Weights of a small transformer language model: RMSNorm before each block.
Each number is 500 + 25 x the weight over its row's rms, rounded and kept within 0 to 999. Layers, rows and columns count from 0. Numbers have three digits each. The size before them is the row's rms in percent of the matrix's.

# layer 10 attention output (transposed), 224x224, rms 0.0863, rows 176-206, columns 112-223
120:465491471486484506487493531565476539461471472472501507503520500486479509502537481482542525503545514555501490490485480502531512525495462450528500512511457528511455505548519490542544491460520476496477491503500500477473496451507476468495486469497504503464502474515544456460507509507533506518444495513459512504533537505468504491529501511487
107:524526489488466513540454482489509527474525507509520482500458479507473503507482514479493513509464468458473513514509505501528513516534550500476521501544491542491532526495511497511467554513473507473505572496487511459509521470495434497510510516492517536512455461496535492512516515488482479541481501514515506486452525472493515518486514491527
096:501461523496489510521514522480509496480552446512503470466510483564498550499484505480508509458510501492482486509489527451496529488489489486538482556486447529489478518512513514492498523499508514528478500521554516475485514528496523476541478500465519502466518518546513490493481508518490512533535453501480521488501586493501494474527494505475
118:508488488527510494468471483460518471445480525485504488476513490493508512494521469527554497461524516491492504505455505510482492521479491498505518534517516518475484515474531522536520476514515463507522482479518462524506526512496550516485506465481480484479510519494530475505478509485519481539497534509541505533468495519471553533535522509532
101:522481523495503499487530513483488475517496451476522495526503474475492560509476457474488500528507496526494490492475487495487506536497431446521513468479509527523476546496493502494456495514457505474528470518497537494470573539480496507479483526525487506438530552530538485476572503509512497507441501484498510508499480499511540477494489501533
105:529521533458497532512545478483506507527510532486519484510544506493522510537491506515512488494469470504517541482481469506535515465536547498500500504577484499443506491495496554476508511557506467516484499484484525517514524481446471471500469483490468471498514488493504467494499468467502510488474507516514545486489513522467508509485473488497
110:494490493528488478513504457515493552507466459501502504500477496557444522505502487522468508486488493545494486508537515502513508508490490538532479493488525520524551469442502495523506496499515508456506503460553537484494505442505492485540464521547520483461501519489486510492530484449467483483500517490512512497501506504503522490463502489533
101:488507477503538495492543474507523490523492525498467442511441456466504508472516536466495466481459543459482539483534500527494487532514574525502489469479491481479497517510508493504506469511523519527490570501489463513518468417458523531484493514521502484504534498472484529498502534517517529494506508533507496524506471509518549506487475509498
096:540489511549543482501458493470503498467507500480530526549528480480498501482544473534468467534504547501506467519509506516555469453484527462482460477513501519557518490489521506511540459452507491524490496493468505462528531445483500481479469462543538522479508472488521467520500467525544522454531497481439474482475474479537494518494478510508
100:491467553483500512530500479487483512508513484474476500493494472529500501436539501561502527483491494496533496482472468482527490501490505517419501456524475506490524505528506501491493518506482477527486518492501552520485480477525452516483493471512477505499469506502507533518463493518502501490507498505535531489515487508473526480522536508513
077:473553479489516500515479476525494501505541486497513515510523528490538467520476517507491467487489517475524467486505497478491529530533515502477485512497538476484458447523478509516453513518508522507511476497511548511531537521555504472542471540515501497545525523513532477514494500508486519512479489506507456482491476550494451523500474499490
101:502493536478533508544496483449536489487505483475501508477476536509492489509493479541552502480480561481505466506526506507532489491483488516491468486518497522477502491483488488473490472482517528535474464522525521452473509502500500498500493555538530515535498454546503504494508498561525510461521472532505507459498473488511528489510478497456
112:479473522530486496514508477477489469479497521523504530527493510510550526490476473502493474488512503470511507448519522528483492481498517516554465497488502520496435458492471466479544458482518537519540500497473518498497483539544486488504532539509499511453519487495496502524514530516506499484480551483449495518469501486502545478523505486529
101:521493508486482487525476507452470488513506490507470496541516479476488534511498512490505539479550501507470543517492459463513524515477517499520506481517495504486534532487536499518502499470445556486482535521491544486448556522485508452511511520464488520515524516518512539512521531458528530468530441482486461508482529505518468467489507478543
108:501542518503482508475487495549513499475492488522513503497510501508532492514524465530485529480501475486467473502521469473505518519495465431497523503497557499527475535517447502464592505467497488494526506509564515491501525488534452469493547504487463529439484502491522496501507498450510505522522497534488529487500517522464477536481475539501
103:539508500502494457522516533491511499488485503505507496512508521492528519534501554459503553522527511483503517546531528517537492492518521466512511495555483490480508526465494515513489490471526506460536471529495491507532522483475456488490490498471468501509507496486428518473511479517446507516460495476541475502479479540490501495528528524480
110:486514549471534501536499495464515470501514499478501457493521523508509467517506545517534550453562509458501502454510500470493500475519460513491478495491507497489481468515509533506518511465518564499461477496513471488449512568493538479484511483538504488519468513502494495528476482536471472533523490502500496484529514500470543495492513494502
092:520514486498527516479476517492497484518496516492505491511482487503501538493530473470515540529536516491542510476446487465463516484503525526467502501488521473525472502476498528487526530488550490466490498479488502528496522535497495496499492497534491540535494504504516470507498519489508513477516529523514472493507487517506536501503469476525
094:528528511513543520506487498514460445457490489491542473494524519513540517455498478484464506520513508496532504463562539469504513530514471544427450460476480513472488511510461512515480474485488537497496500465482483421507513521522469478525498495521514535506512492477526495505531514531523498461520532506516490491460515551493473426528488506517
120:501501486480493456533431508491491478505517504502475493481438494498494487474526528489486512505509485465504545516495505479511494526479476524481491521502482463529487518541444453500516476507520484519480506464560430519482504492509546484446490504512468497536508477473487530517505517497514462542462544537501490506486482496468497524522525479526
102:464470493518455519526503505532488527501487457486521481486491509503488487501478522480496525508509482484482484463559477510463509501525464491513484483500509503489460479512454479497527499507470550472446537507546538527502489561485471503509492513537495492472493514487528522509525477465506477503525547498457461497489512463484482490474494494521
107:487518547490547480466484510501486495476497508467520535478505505456492525481494493466473517462526483522513480482501604498487497475499494496486479477504554494533499487535462559526499488511505512495475507510469516530530531487510536478511528485548502516498457517525517487511477532478508493515467538538493487487494510490539524498488444500475
104:521512515514483521488514522524502517495552523532456530489507512491498513466501471536511474502496521507465476500501485522502496473464488524477482551520515492564502510454547499438549474507487495459476514493478500488509501403525495534500481516494523481480491479483518459500514502463512488485499504487486470475468506502459508461524520520524
091:530503550512524521484471449485491489516504468460527508491531507506494515530532485476485516496505517482485533512548532521470515525468471527506470488523494494534528517498531477482487493521504489556533522525484524508465548495467484517482492509480524491486478497506494517476469467519490561508483466531497446540506486557519489433456481521503
099:507531505475437508510517468510522466511521511521485495508451529501544505540480471483519463505506514489522485510518462494480479484477526523495534526504524472517519502486469515505518515486522470472475538521506496503486519517522483504497492538513501514478511493495511456524522527461529549515519485484479520476503471541480495468486456535504
058:489529470477481493488532507532519524480506475495501515516504484497520492505480504467502521542479512525515494503521483503473492497510486505464491464516509475520528494486517537536502518522515492472537485493463519502507491647503501532507499519520492477510510526521502451460533476508488522486441487458536486524488490515525492529495521483488
092:474448490522502533510529489453441483485481500523490454476488502472498501509479531490510502468465464530513487455488497530473480495475499516536472520507461543530483491485548499532539477481440466505487505542513483494492480524542527524479525508476496515506488502508540507513484525486541517523471496511511520473534520476570513427535500469521
106:490544438545481534522550487553497519497495483510512564544491515524473510512499466519544467509454462460512495504528491512487473476519498474485508498502471482507524507528525473501493526456487509529492496524487501513496490439549543548453502515498525479519474512489535491472509476495464498521510475469489496525551493522503563468470485494463
116:509510542503471490507446469446488480534479516489516473494489502509525467508469519523505497454508497466492483477503527495490495541519500521458487476518518462513446454533465457496470512469497503484504502497517485499476523585509492445496524528523463522526448510473520537505483502517522495507488509528497487507538477481522489468485511488503
083:501522525508515500451490501484494490522488464507473540460549492517502499516513512471557522542510520508489511516526468464505496508467501503529487491516489503508510525478493482511492521467481513487455532512472493498524494470516543482569478495507523449529500481511507487501506499497557510478507447494489470510481497520466524509523538540509
094:481474511474495506484503492502475498520580447499471467482491535502472517477485475508508467523484499510491499487492471457542497480513546521496500485469491501465468528490514494487499508576492517501461551516477528522529503501562519516550494544538527494458472476499495508459482543492494467482479486533500502451525521490499491509505490498500
# layer 10 attention value, 224x224, rms 0.0865, rows 177-206, columns 112-223
100:476516500521515466520528476472544506533493508474533518527514511488458510494457429539495486501500544518511481492475506484513569503472522513515555505530482430498526507502458488464557515514515484552489510491509485479485451526482526495509499524491492524496506510502533520492537499467524546517485488507497568495498498491503483540494471509507
101:546463521501510490527509469480469494527514501526478479471500460488520538524515516465516554532454480521565512488491488521457528526469485498504550484510539520444510538522517494505510507508489499502472466505508486491509475493504490499487507506536494507532467486498501502500555524560535491500499499496446440505572518543575518484542503517460
107:525503489482516508505500498501537518498510474525475533501554476464485516482487535484497506522495545471464554499523487508465505500509506502541488520510545560500492462506491520516490505507487565510492457488451465493482490473487529481486516460517524471473496503494466467505550493503531495463496446504485471482460497498465493474540513467537
097:515527501510461481525489508544534487501453479465518522477491485482542511494474471505489509499451489511504479551512527515466510511531523490520451481510485518483503475533458483469517512501526552444487506554525490497480510470515495525558549514523567473484485553515506516481488492479490480503491477546544451502458502490491507455522539493506
110:512512505503481473482524470495554555506473491553488523522535520537458511517539476511488481511465515497498445539498513497478477471476505502505546515507483517500464495504513480498507493489437506520498474479524470498547436511496506496510476517511520499506475510501510477492502490497505461496500522507465462479472520457479513534515492462529
106:537466484487503515482518507494458500504495490501511504530478487515498513510469499530515493495493472483426459477506556468497489490535503477434495509506502521507496559487483461512517531490540545513534506528460512515481521521514496490488489514519471448504485452483550527516551480505506507457518506486511482479462493428494493504492502505495
099:479522429472515467498520517555509472526506538493544530524499476513511483507565481526476503490501435533541498506492487512480484534478490521519497519504542482508475492520530477497486491515499451513537510567507516477550505519483560501528524502510549509501490463520527451503491477531522517527511529499466487510488515512467544532483526469537
096:469488476496527539507522480519505545496478512508490531465526480540485525548510485498501480467492523523526507480494538502513484488479506512553453479504495506510482485498451538492502487487504499472498527478462488480480482492522510562479442493460474492516531460502519520499508532474507457456524470477515520533529526524474470479517508490550
100:532452504513536487480475521496504538505511502498508503504471501482531479484493502521487504497548492501548469546517525520494523481473470533507532521480481488473494456528475448477537518511512532486544493507443520497503438494514530488521534488511484502508495450537451488500489495454510511515546495495487522465520487500502521499493466532501
121:429526512495475438497520531468485525481535493498535453461479466497519482534511504508460464491494501488502522536506486482435513537512476544446508498532511476511510491521531528492539467501514532507518442514537529533542525492520498487503487460547515490515497541507506496458497511466516506494513518455475558505491494487517500524510491487487
100:500510523488487505522521518516481506491525534514456518498488489485527503554506507537496491505437477423541496493522492477507505522497496526484486459478484521482516443482529495499490517548497497512505566477486461496583483519492544522500488529492514538475513416498479533513518515477473471449559483490522498470493495490514527435521513533515
109:441515486452456486487487473518559523520471495490509530497527483491482497523510501542498524506535532483482476505534529513472532513486495532461517540508494542500510493522499470512488477495485534439483504486505523478504548495460496524482510504494486484504526483498535545492540498488461435471509456522433465510490495514511537450513529539518
104:518527469499562517462466482481521526505523488511470516484494519512520493522484490467478515505495540508521488501502544480491503508495511509511536521488523489491529463481502499486524518493492536515448520479487471495479515519480459540495496524490549446497467494456539469492483518556476526493499510453485505527541486492503474483526470502474
108:495495512490475508484464516480506460510538484485502475535471492519444490511519514517524507488470502476488517496527504491501480492519510482529520491483550509523513527490469523489511508513503497516482499482452505512455526506491488486528527526504467478458467458524495479525558478479431497470471547520505508534473464510524484501492537449501
102:518481485471461498495510500467511495521490528490543518503524519490455524475505569532493515500523527527551507542486528481509458521482525480536527484527471495465510494515484531517467504478466522521478494447516476504495474506448490475506477496515490529511542509552503518489462490492501526550491487512450512479508500530501529521499483448447
100:485518523477509499576522458487456464491467521507506450489500510501493508498516512475525552492501524460451498504523478463470521463545457517485469464504481507506532480503554507493499505477516569466499478508512492530493492481518463458519530480510517513491498521498477507485505505497480458476520500489482481499534516526500538459502527530481
092:505543545493534500519466535480499483538489534479469444540485474506512511497537512487542514499526528465530492505445532513481544520556518535479477491484497498542473481487488534490503522496503513482486499509514454489451516476493486489488503538545488505523505488510528475520474468434470509504538535480467468479489488525467507539489441491500
090:485506517508497491479474496455508518445503467449496465496488500498521523504468519484497493519509468494463487495514529497505489485524464519481456483456473498449479553495475507522499486471499537482511459491520491429486495455494501485490515499501521522496513422476488509505517486529487472449523504460497495506475499542504485482531483522461
111:517470502502505464529428486490472451533488495490488498505448486488505473513530496464484525489534511443507549511530505499471482487501488509441465499482474487437494528518467474510509473499508509487482517461520489515472482513450513466475502502545476486493488522483491503522526493509518468511467535499488500521495489483513482535509508487511
095:485423494524395538551497529531515489443483520480528497513511495508499469496474500476506507493498476463474508496507469515438501458577483482481482498503521495508499507489526483502515526478475545461493509526525527509503510528507490534497470516511512526485493462529507512482541529483471495482510488492510462540457502489517530487465500477524
100:479521586491541498458489499492473506498468513487538496486514534475459537518493527441503502516521517469507507487531540512479485511510480503452440488519519497497519542513467558530482490504503522452516488487501493524483514496487520486473497513525487476508496535514503520478486541484498443516505535518501498471508500487542532487474519474485
110:522488490506502536458523496522494491485571484550468558477519491546514496496473449546517461483522518519470511473509467533482503482449483518540453497500510523560477502490549476500498490509533444454507498538475485503485474484502535521520506500498501511480514486528534465492501495467515520507476458502456508488455484521449509503533502544539
091:498488528500509495494487485472495553542449488483539535527514477516497539464534532507492542479518530486459543515557504515495507521486498527490458491488497522496520469477507506516464515480503469536484507561461475465500556501492490544468534490476523444477527479522488516488514449504504529500495433491511477523485503543498454456474473511499
094:502547496501466519502482509502513467540503517520482537493496526533503480501513458551488544501473504494500467485483510465510475525497519510479520475522528463520530502492497471515524525491521481513491515508491504484489552504503511491475481532505524561502473483516524432537455509477522553534494541477435514488507488519452466498497506502505
102:520536516508544527511513521497483492514488537468571550542453480491517526541505514454502519548502482500472495479489507519491512502507499439479465501473464480475527501479524498446477504485465533533522479485533503478488497552489436490498498486506530520473506534449500545536483458504529523501481484539539519514516493527540533486465497517486
098:469462471511497525516525469466458511451471481561490475445515523449504495436446535483507491473497482545520465520491509524501541469468483514488465530481513542481483472506545470523502473535486461542498544522480516461492477499492510464451486526502477492514496493494507486515500494512507514524485495508491511495559540504511495466529485469518
099:550516432508498510473560485557503502540439500507515546495518509535465499488497449501527483486454465469488479521520450508483521487546487497506508518499526450513501516510504473508481516474495496544506508495462517491491512487571522514488543491498493504522470512506540485499503490507472503553490503533516511502564461496485526494492464519507
108:501509514511469467518449472463486473535444506494518484524457488488513462516508551502504515506496487489462527520480516491495522523520486532446467500523496460454507523502501491510495482491504530445529502480512510498506541512521471465498495528525458526490504522485488522528519497508479496494525473524508516518513486490532496474489518494509
093:512512499526542499470546487499486491490535476509484512492527503496469480503489504479514533525516528498476510494518509481496485502498485545531451472567510495557501524481518475509484519455489488548484525485454485549574520528478542509505497483466480474502485481522545474495474534517515502509476429455534485515538515484474483500522460521460
095:493464511492508512480501496481485491484508461477517490473466510514516524500522489494503492492479498472513475495501467472513496487491508521455517507514529508458458510500484513499474506552506455515464489526511488536489480512524557472536525523495466517483404483513508473499507484473515474446496516514492465499511497463484507514536479475538
# layer 10 attention query, 224x224, rms 0.0922, rows 192-223, columns 112-223
083:448514493484480538501508471545512487440533495472532544513484504510524523482487480484537504509478469528500473470496478502512554470504466439509502521509484518508505499508513533499478491472527521556526471534505501455478491490521484534535493495513537530515521487487508474434508496537474511529488485505487523484547492522522523478549473508507
088:475512520503504508561471464508469468522523460504530449529488458478513465497551537470488493478495532460480539527486520487484522515503490566486513472483531480425464515466515507517523478495467478451533500478504524510500491496459552450496485499478477468502473517484490523515498507440488499492481465479540515488505551490504479488475548457507
093:490518468488506502487504505509525522471488526478494559473493544480489509509444462515510513517476478521482480457489480493511503490515495444505488541520449505532517456551481480485453476484532517544492493466500502491482533517543462542555508515534529505499533479522517471486472501519504508514516528546476500474500484518497505509535445552468
077:457482528492455537509507475551500517475549490506544506498529476525488505540520508514513494504485490552540502524542468504507537459522490485502503497489517485512501528453549533500526487486503498532531460562515495484482446478491479486526480491478516535500530504459485487499509487543492495526476474494488496472495529544507514460490467476533
083:509501485489451538493519503518498481473461479472564488519483483522481500537516518481516491491482518494513477515532479511526560463523471488480507498544487515470501568500555565514530494471515502512520436514487528525482477486485433538532488498520492527503509533485502473505494488574472519487469527516485489491515503500516510477535522495537
113:481457528505488516517490490511491485519508476505521456508530462502504501490542510487477502472499532475502552558548489501511520493488516555475517457483546490454496544420518496511554501519476476486519502501528527521490457472478526463494500486497462520504476508487486515520509501503530479482469492458519490513508565534510504505453555465508
090:508540519492529460490497514486487498488509526498451486529508525491538506483463509489525537513514483497500513446478523481477497492482496490540498532483478507549492486515485472512457522463485524524475534508503480527535502513563506519467495468506547478489484456530521540481481500472493476501510476494520501516526476488495512496507476510494
106:523525478497539505481495501488499496470507511489486546497472541499503507488448486524494496530515457501495475442455498473481475529507504464511501535496474502527521436580469437497469475488521522507482525465506472501510532523527517502507511509494525477528505469520537476486510518489490512529518498525492498464500454450470485502534469519471
110:523519504490513493495487534493494531516530556487451501507502545485492509480469484526528524544512487519483500452466526509490506504495490491527494545480486486542498462509483422487471485504483499562450534493525449487514515530545515495509517483497526492494506456524533546512498495459522486535516466499517514496494505502504513502500450516473
089:502526493509470510503518512540512475495490489509506513519467565503523475517445493470523515534491458494521465477445495497491467513503490487498494525534459490509504489531453466514422526472507530476451516494483441522500523522531499496491494515484547499516497495499539492464506504515485524540479500513518530506505454472501497500538462506482
097:527509502493538505499479466511490479499528521507470504488502564480520513501476513501490491513482455488497498483472494474490485510528490504523484497490477456500473427564491460478469500486504534520490531503524461494511536544563505500482505517456529486509507477535516503482512496473465496544488476523503538494499486472492504521519446512491
107:460470483520507499523512484492496484477504452532514518465496450542505484495535491522477492447505517482509488524522469481495498496497513520498497491522531494474501493490485546496549502510531481463534455514485539483505510464428509535512485498497482506541518526471477457474500504533504519500486551504477502493494493513487487496501532509539
105:553493515482504493477466518489502499489507517480480495542469534487497487497458532503518518547519461484472483461473517517506495496523544491523495513481468500492499485508502462495460480484449504508479540454502449523490485547545497472471536497484520473476489446528513550520514497487470510514511472517509493494517474496533549510541473511469
072:458494465533539524455492501471508491532499488486482490469488465523515507489513467541485492461488470436480530505534505480472454486473479529535488486504520498530520449525457498500553480508506476477526460497511537476502513487487498523496519509467492533494520511519467485481478476538482472490472541500474483474505493514520488519493541492492
100:538499516482526499493477545508486489520539555513482491515472530442478499506510518524520527490511482472471503486477519494500507501512526457496503484454474495508513504498499463493477470504474499524486555452509487500457506555517521453491542476518462486475495492514495537523499493472515507475546455512503466470487496517532532467484465502491
123:524505522458527505488522536530507506508496530485480495518499525468467490505480479524488534530483476501481493481463539526480467516513527508501488552471463490537480498497524444491464502507444494545466522496520441497491495509546497479491513494488521505465477506534506513482489459481491515483512454519524509477469524505521549503487461487455
107:488474484506468499469537469468514538455498461496512503494506441572512499467499473481484501485503514527520492524495508492513528500482466549513497510526528538522521476496541535545514477514500457451506459517477516481569499457502472541486478515514518501532523500501519464475504462490479529476460513517523551496517477486488448492491496541500
102:473501518488496505532501472522507464539524465476507519495522522523498510531500496542505469475496507492512474547547453453520508470499477508493468501509521521506503487499498549495547531490528515498500494523557535517490501464473488529486514496495497519519530504467450488488495474541503475490514516527477473485522528477493488523534549484523
106:490487509488494477485474490532495478479486484476468490486517481509528474508561545526527509485497506490461487519537472522469512508520442517502490508486522510488487523486504486491500484511532532487517431493498505503506507467437521563506469521525511519473522554481495504467517470511457505502470500463536498466516505481510476490475469510499
116:542529493501537510519478504480493500486492544506496519504488545482492513493508527498517523514510491505494490440476539492506483475502499498497511527475457482473502453510445456535483514487468478531476532444486464455480472553465472461477547508498479477526446475495513520544470483502503524527499464518528505487490470516508495509462479526441
102:435528515467500497511486552491505513463468457463487512495521498489489502491512519525513544510500539487536520502521459480482484467481438532495470449525495488556522510483524531444515501489516547519508469526494553511508521491474489534500476505520499512528499506499470514484485470543467452489532497506505478511511504495516480463484493502534
099:528520490498514525530505483507462481544461507528519539515498521490444546547497529455485460544515485512533480476483524474530502503514547460505480525485473476460509493514479491491478500484479515498496516468489488501489487547487479467497472505489485468486507494526488504480489550507501501522515482537498490515519480507512537528475541499473
093:487496498522463481538531538509487505535519498485539458474457468496517484502508501486527540486479519530465496537452509490506504500512536506466546522489510518479547527512533529506535517484539516526520507500490549469523482488505491531525475480495534483489502488466539494522530498502499534495491522517468535487524529509492506470491547491483
116:488485518514535514509505507467490530521525465524542505433482494507455513473531476501475535493513444505539468464476554487512533523520485499492468500492517516505495504507469538525522495478463493531509486492474497454519476472529445467506494479480501487487508485522474509510481512502479495536461530532462547513511501498466469513464493486527
118:535485491517475540456525514548493494503463488492471465515494460529503486485509463495492455515492530540480495550439513533507492510491523486499498572519529473488485499496511508518493523482494454484490440539483488521510502528462527515529459507491529509478472501516484497489503485554489513519464505439516531501524519528477497511468478466508
108:511474489523494519487487474502477477505515478470483491497525510507469485495457474479498475516511509494483524517480522534507548493512476470469477526461528479527485521499509536510460508508510506460508492472521500539521502475494549489533502536503514533451494498495468471514487519506515468445490546478465505529515519504550461519492532503510
118:469487457465455477520496545495467514504533470512483532450486475500484525463476510524530512497523485572475522509479540502538504495476535505499517492496540488517486450512503519525522525471476470531492527517512541519494498491513511509500484482495511509491484508506471514516461517509535508480522534477507460524475461550461526438491521489514
114:481489534504478484523503497526522460538515496483472443510534523531543502539475501495505535506488537494483498587498482521474478524504473501480448542463518464490486513518490496505482510494543562449488470453523502504483488503473526496530475538504478531464512499472473503496508483531490496500466505484470508491529533517510539505481482514460
116:471484511512506511482527510529493511450497520494459528510498478507483505499548461512527544526478554542538515449484475491504443505470528522504517534549497506537502493503507464473489533491506489552503481512502498470497471529484499511468476542497522555555457465508528477480469456536515548527489474521526511524535546474505511471494449501502
120:545478494509450536486522443532494489524519527516499511490500506529495529531482499491511481518460516512516496478482489471529492525466532501493509552524467526487487526521455477494508562505509514439495486552513471500461532503468508457541469495485460501521490462486496496485525516473469538530490502437456491537520551483506482527546482466527
128:521492494506470476502527499479502481485468492536526532516526488499477519507442485473485472483506462562485501567453518507520498482483536477493504503466492518482497511497510531497482474516521497521478563512512533501538507495531526482516494508418514524488496496496465458548505552523532511527526521505431526489494477518502527530504519527513
112:503509485478488536531485466489479493498513482490516480481482496480457500506474496483519499462498485445469495454524494517455507507517479533538542450505493507522495513517529499449510463505498504491545509558533506532499522486468517554500520521535518509506547468496474511492507524466491518486495474466507505481497485503501514436491485512526
# layer 10 attention key, 224x224, rms 0.0903, rows 192-223, columns 112-223
086:464516486534500516541484464506489509485471504478502507516487518487509493502539521476510483470472566498492513470479488496516519501509436451435508517500495504459496472504450528525483482487558534510496459456500538489421524499502476515525525520522492504482485510503485527515508514506435460516519523520496477501526498514587494502497506515507
088:505519539477509492538482486445504474500450453513521452537460506496528506478530529488485502461493503464459547518507524476495493504548474527442494480505480484425524549508467538486540481509482497455542488487492514533511498506493491479483512509504501473518493512505465511497533490472468504455482522529504504498487537505521469509507535456516
125:497502456503504507466543518539513541490529542503500556471540503490493503530465454536510467515486491564499477477490457504524505506463526460545507532516501510544494441521479453490460505493535474560477504507491503485487506514525512532526496496500523497495511496536526473501459517471524531538532481498500511474502472483460494517500448537491
065:509505506475490505544475504490454499506494478500486480484467517509489533507524522520497514471475504501477514524510495509518516477563472507477511477468501496475479544475530504513535491515492501457514485492537511491473491477467525461518532535490493505502491487471469536537532509485464497460513497528497489500493559532556488495494531445537
062:500511503478474530509495503471509468508461436464520440516487484503512510493492540475504508437482496480495508524508524504465524502554461541465524491507476503469497520505510522535541468499507522454490485436524536561475495484459524513491501527519496509480493528471488523521517478507460509474494499529499487496488525484557504516518550456503
091:499466523469498509528472521480532458544498469497510441496469482507507502476522529480467510484508526464485559562506527491482478495506508552483525462480512503473512546455516518505563507503471486459519499506532518524534473486489539473466494512483469524494476497498501501514498482518500485481473509489501483531475534532517528521483553452503
078:473521509496506478481520487500461499475503518491494541523541532491495497502459463516549512528503514516528481458483464498547489499488520474548508529518470503544499489506500477502461500473514510532492520490502481509479500525548473533517477459501536471525498479538492521505479514478507502500537478503498479477514434524485519487504459518526
091:519511470510531515461524519501479513487518533515476553484525532485474502511474458526511469519490462547517460443466486508524513510491528461531502549492498502539494447541473459485483500509515483515469509492477491484495508513505502490516505496495518478526505475514532481487479509479507520536540463507505534450500460465470481503515452531482
099:523527477510511496482523508522480541492520556500488532522511519476503496520474467504523497538514482524496453431475512540522502512480521472538475530501487519545493479541480452478428517485512473536474525535474437455495520530522493479530506470493533466503490467534550502506477497463500515539513465501506521474502468480476508489514457542492
062:518516504529491529478484476532474471460447476511522525506503556497528540485482495466495505517475439517516475481474514532513519484483494468472494514529450488471542508491469516509494488507539507462502483457486477484481533523492485484488488515494516496491520489480539480478526499498498501497491508484511526484493474478540525542562511494474
070:544509496472519517524473488538505516459517512504513573473495563515501488511507501526497497501468445483507495492453503496525513496532493456500491496483509460492488470517519477462496504463504507529541510515504483484502525522518509482488501513459491479529488464557494477470510491506504509519497494484475504481489476476484516501496478498503
091:470466499517521511501509519465518493505517460539483513473510469515520476513526493503479482475502506481498539571534501490486474469496511547501498466487554485483508521432512526511538499533504494465497456522492548505513490488467515527492525524498485530497513528498492491498478480523517526496455513511502488519481522518470473519487503479481
091:560499470495513507473478498524496470460495518500488513524478514497468490483468501505539499557514472512523466479481507515504505496502524473501504524502469485498482475529502489477484496491473495512471522428509459464486499530548505484478504484476493486502501425512513511534519504486474508515527488484473517462529466481505536518532459526479
129:474506518487485503520452536495472500501482464465506470487476473532498498521520535529498525463477529413490535478520500491468502495528434515477484476462506485472512515487495515506520479482489533488525492483527539492458519472470496501490513501511483511507489519525446535483518495526465446475509494492486461490486521532568525484470523464511
089:534507506510521483490508501491521488478517575503479502505500516468475497478494483487525510516542489525478451464455483508510485501486537443513497520469488528521518467542468503500453527498513491517460536494495456468488513547533472475512499475465477474502510487513521524513492496483503506532534472491517545473481440484485525476505438560479
078:524498516491539533495501495526498508484506489490514512524473513497491477516505511504490503517479474500485497497468523508490486500511525470469498527487463487476478479472514465499493505486478532527503497503518507497449464541491529446495494517477529518480476520514493479510498483516492522479482455486516501447455492518549554488494495457467
126:492503487473494504496477508461501528464469439492533454480467451535508495487545510501495531464488487461523509508510530458473555497518427562479493475485503500482514507479540537521545458505483485477550462487505519487510508450458480518487484495530499477519499477461509491492515455521462477478456505515501522509517499507548482488475539518512
088:479490483477514486494500474531480495553543485498488514484540514522483515544488476528487468491493522533496474536504455498526482471484503522547490503477544521558458503491493463470523537513476456506473483537525505519528503461507523511506525520476504503495501466498502489519476527468515512505524501499476461489509540502484445533488495502498
096:521526511483510490510491491525481477510475482484488460508517497489506519475561535497529523497512489503449475511476494527492555489479436552477489518476517493484477524468505488495514480515468513492509447506474495502493462481464525505505460525488515468460477504457532546503492467505471493496469464461525480492530534496540483513486508527468
119:545486470476537488468504530486516506478493554518491531486507559489484499486476474523546514518506464516488460467481509514509490486510527490540515524498500507525503444517477455504473511474484457525479541476466452464498495538474485478509536498511474478523474447505526493516487461497514529550490470509536502461514447490468508506497460537466
107:471529537483501496506466514489462487484457475472491477536511527478493536472488505512544573510515528511480507486473500485523504497487465533498469488515514506531506531489518492491496529463497545505484493493492515521484510506485464495507502539517503501503486531495490561526521468509491464467558489509525456523524532486526469489485506524527
110:527485493504501548532490435516454487541463479517507550527470510480470552534488506462504470566489469513518483475454536480532508511476537463481479498500496491434509496532508481501474479495490513470522505515489491481466478538525491453518446522472504447497538518492506515499516528507486494514512493512486501513526461496526525514490531510493
109:501523529484450514541506501483477468511478518487548437501456484499497536505525542446542554482478513516469511535490519516501509502555492515431536516470482492455534521482519578497537500475504511506519533461497529478478489476497480541484516484510504482449506474444479540549539489480488478471515504520488524466503512523528518454491563525497
131:510491498536539516485523520491490557523491465523549501450484462508452490505534464493478502520551468520510489480465527492491523486522481499519491491474523514526499514486461525532500488496484474543495474482460493453535471514538480488509483474478513476467524497529500495547454513486491492515464494536476551509510478499454435540490500495514
102:544504475514492561484527497546523472486489497468460481516487506485499510491494483507493444500449517509499501555457508521531503537476518483497500545536539470486529507497524482482542515502490493446502464520488497508470504522456499537530485507517522525471476476519511491495521482548495501506457497462492508478534492541511509545522535460509
113:525494507497498542489502461507508491516501508495487484471479482512468506503479512476479441487488489473492521542489488549506553468498472464471498484475474503465492548495506557496493489499536515468557489479500512546495511466499506464507495497499506522466498504469482459493507519515502473457476542504474488491492516529561468516494544556530
127:449488506472461483522477550477452523486502490498470493447487496467471526437494509516546550508501490525473523482496522507528535485502524493473490480498521508533497465523480525506542520483449484539513505477524524513498477499564496486494515473488484488510503507495493523539450525486528484455520546483514493546511498536502499438499526490512
116:517478533496509449504518525538524467525507532496472445502559529512521515520476484499522518495503540501471477562491461507506481526494467480500479548469532468518456514487498452464475531521527512498457486481519492532480497532490526491517457527495473524481471490479503505495521490511507485548487508465512511488535565512471518521485483526499
114:503494497521509513465529504543486503423518494518456499517517495520485496509514492520522540523469509485531513449489470499508456492479513551506498492535506493545492485483516455468515507482501491479513479494504484495504514526496546481486478579545481523546454485510522484486478460522518543517463484503510486514514501479509473499480448507489
117:503467518489456519481491467518506498492498525463485496498505500561474500521523531515477488525452531490551499478452499467482496547496515486461494522558462495487519531543457512476509525513508524430512487528505473485464519492499523485544457507504453490538513479487494514488524528508460503511494510453460512509523552491540504505507490466527
124:519509480529480497479503472516487478473520488545509544493516476508496515533431498477494444494510480523499542569467516504487473499451513480476484484479505527505486469525483551485506487521540513522471527503511564496506505481547531501490485509439527538509499523515469483543514534530557489496520539481442513490483478551507511521507507521516
120:534522486479480511532495498503458497523508494482500484467486521501456485512470492493540471486513486493484518447485498545478499528506517537532523451505488525536494507533521480463490464514508494474518516554512476530527534514485529525462535503522514469475505476514498497509495505451498534497535476486504479500475471520495500479505489503528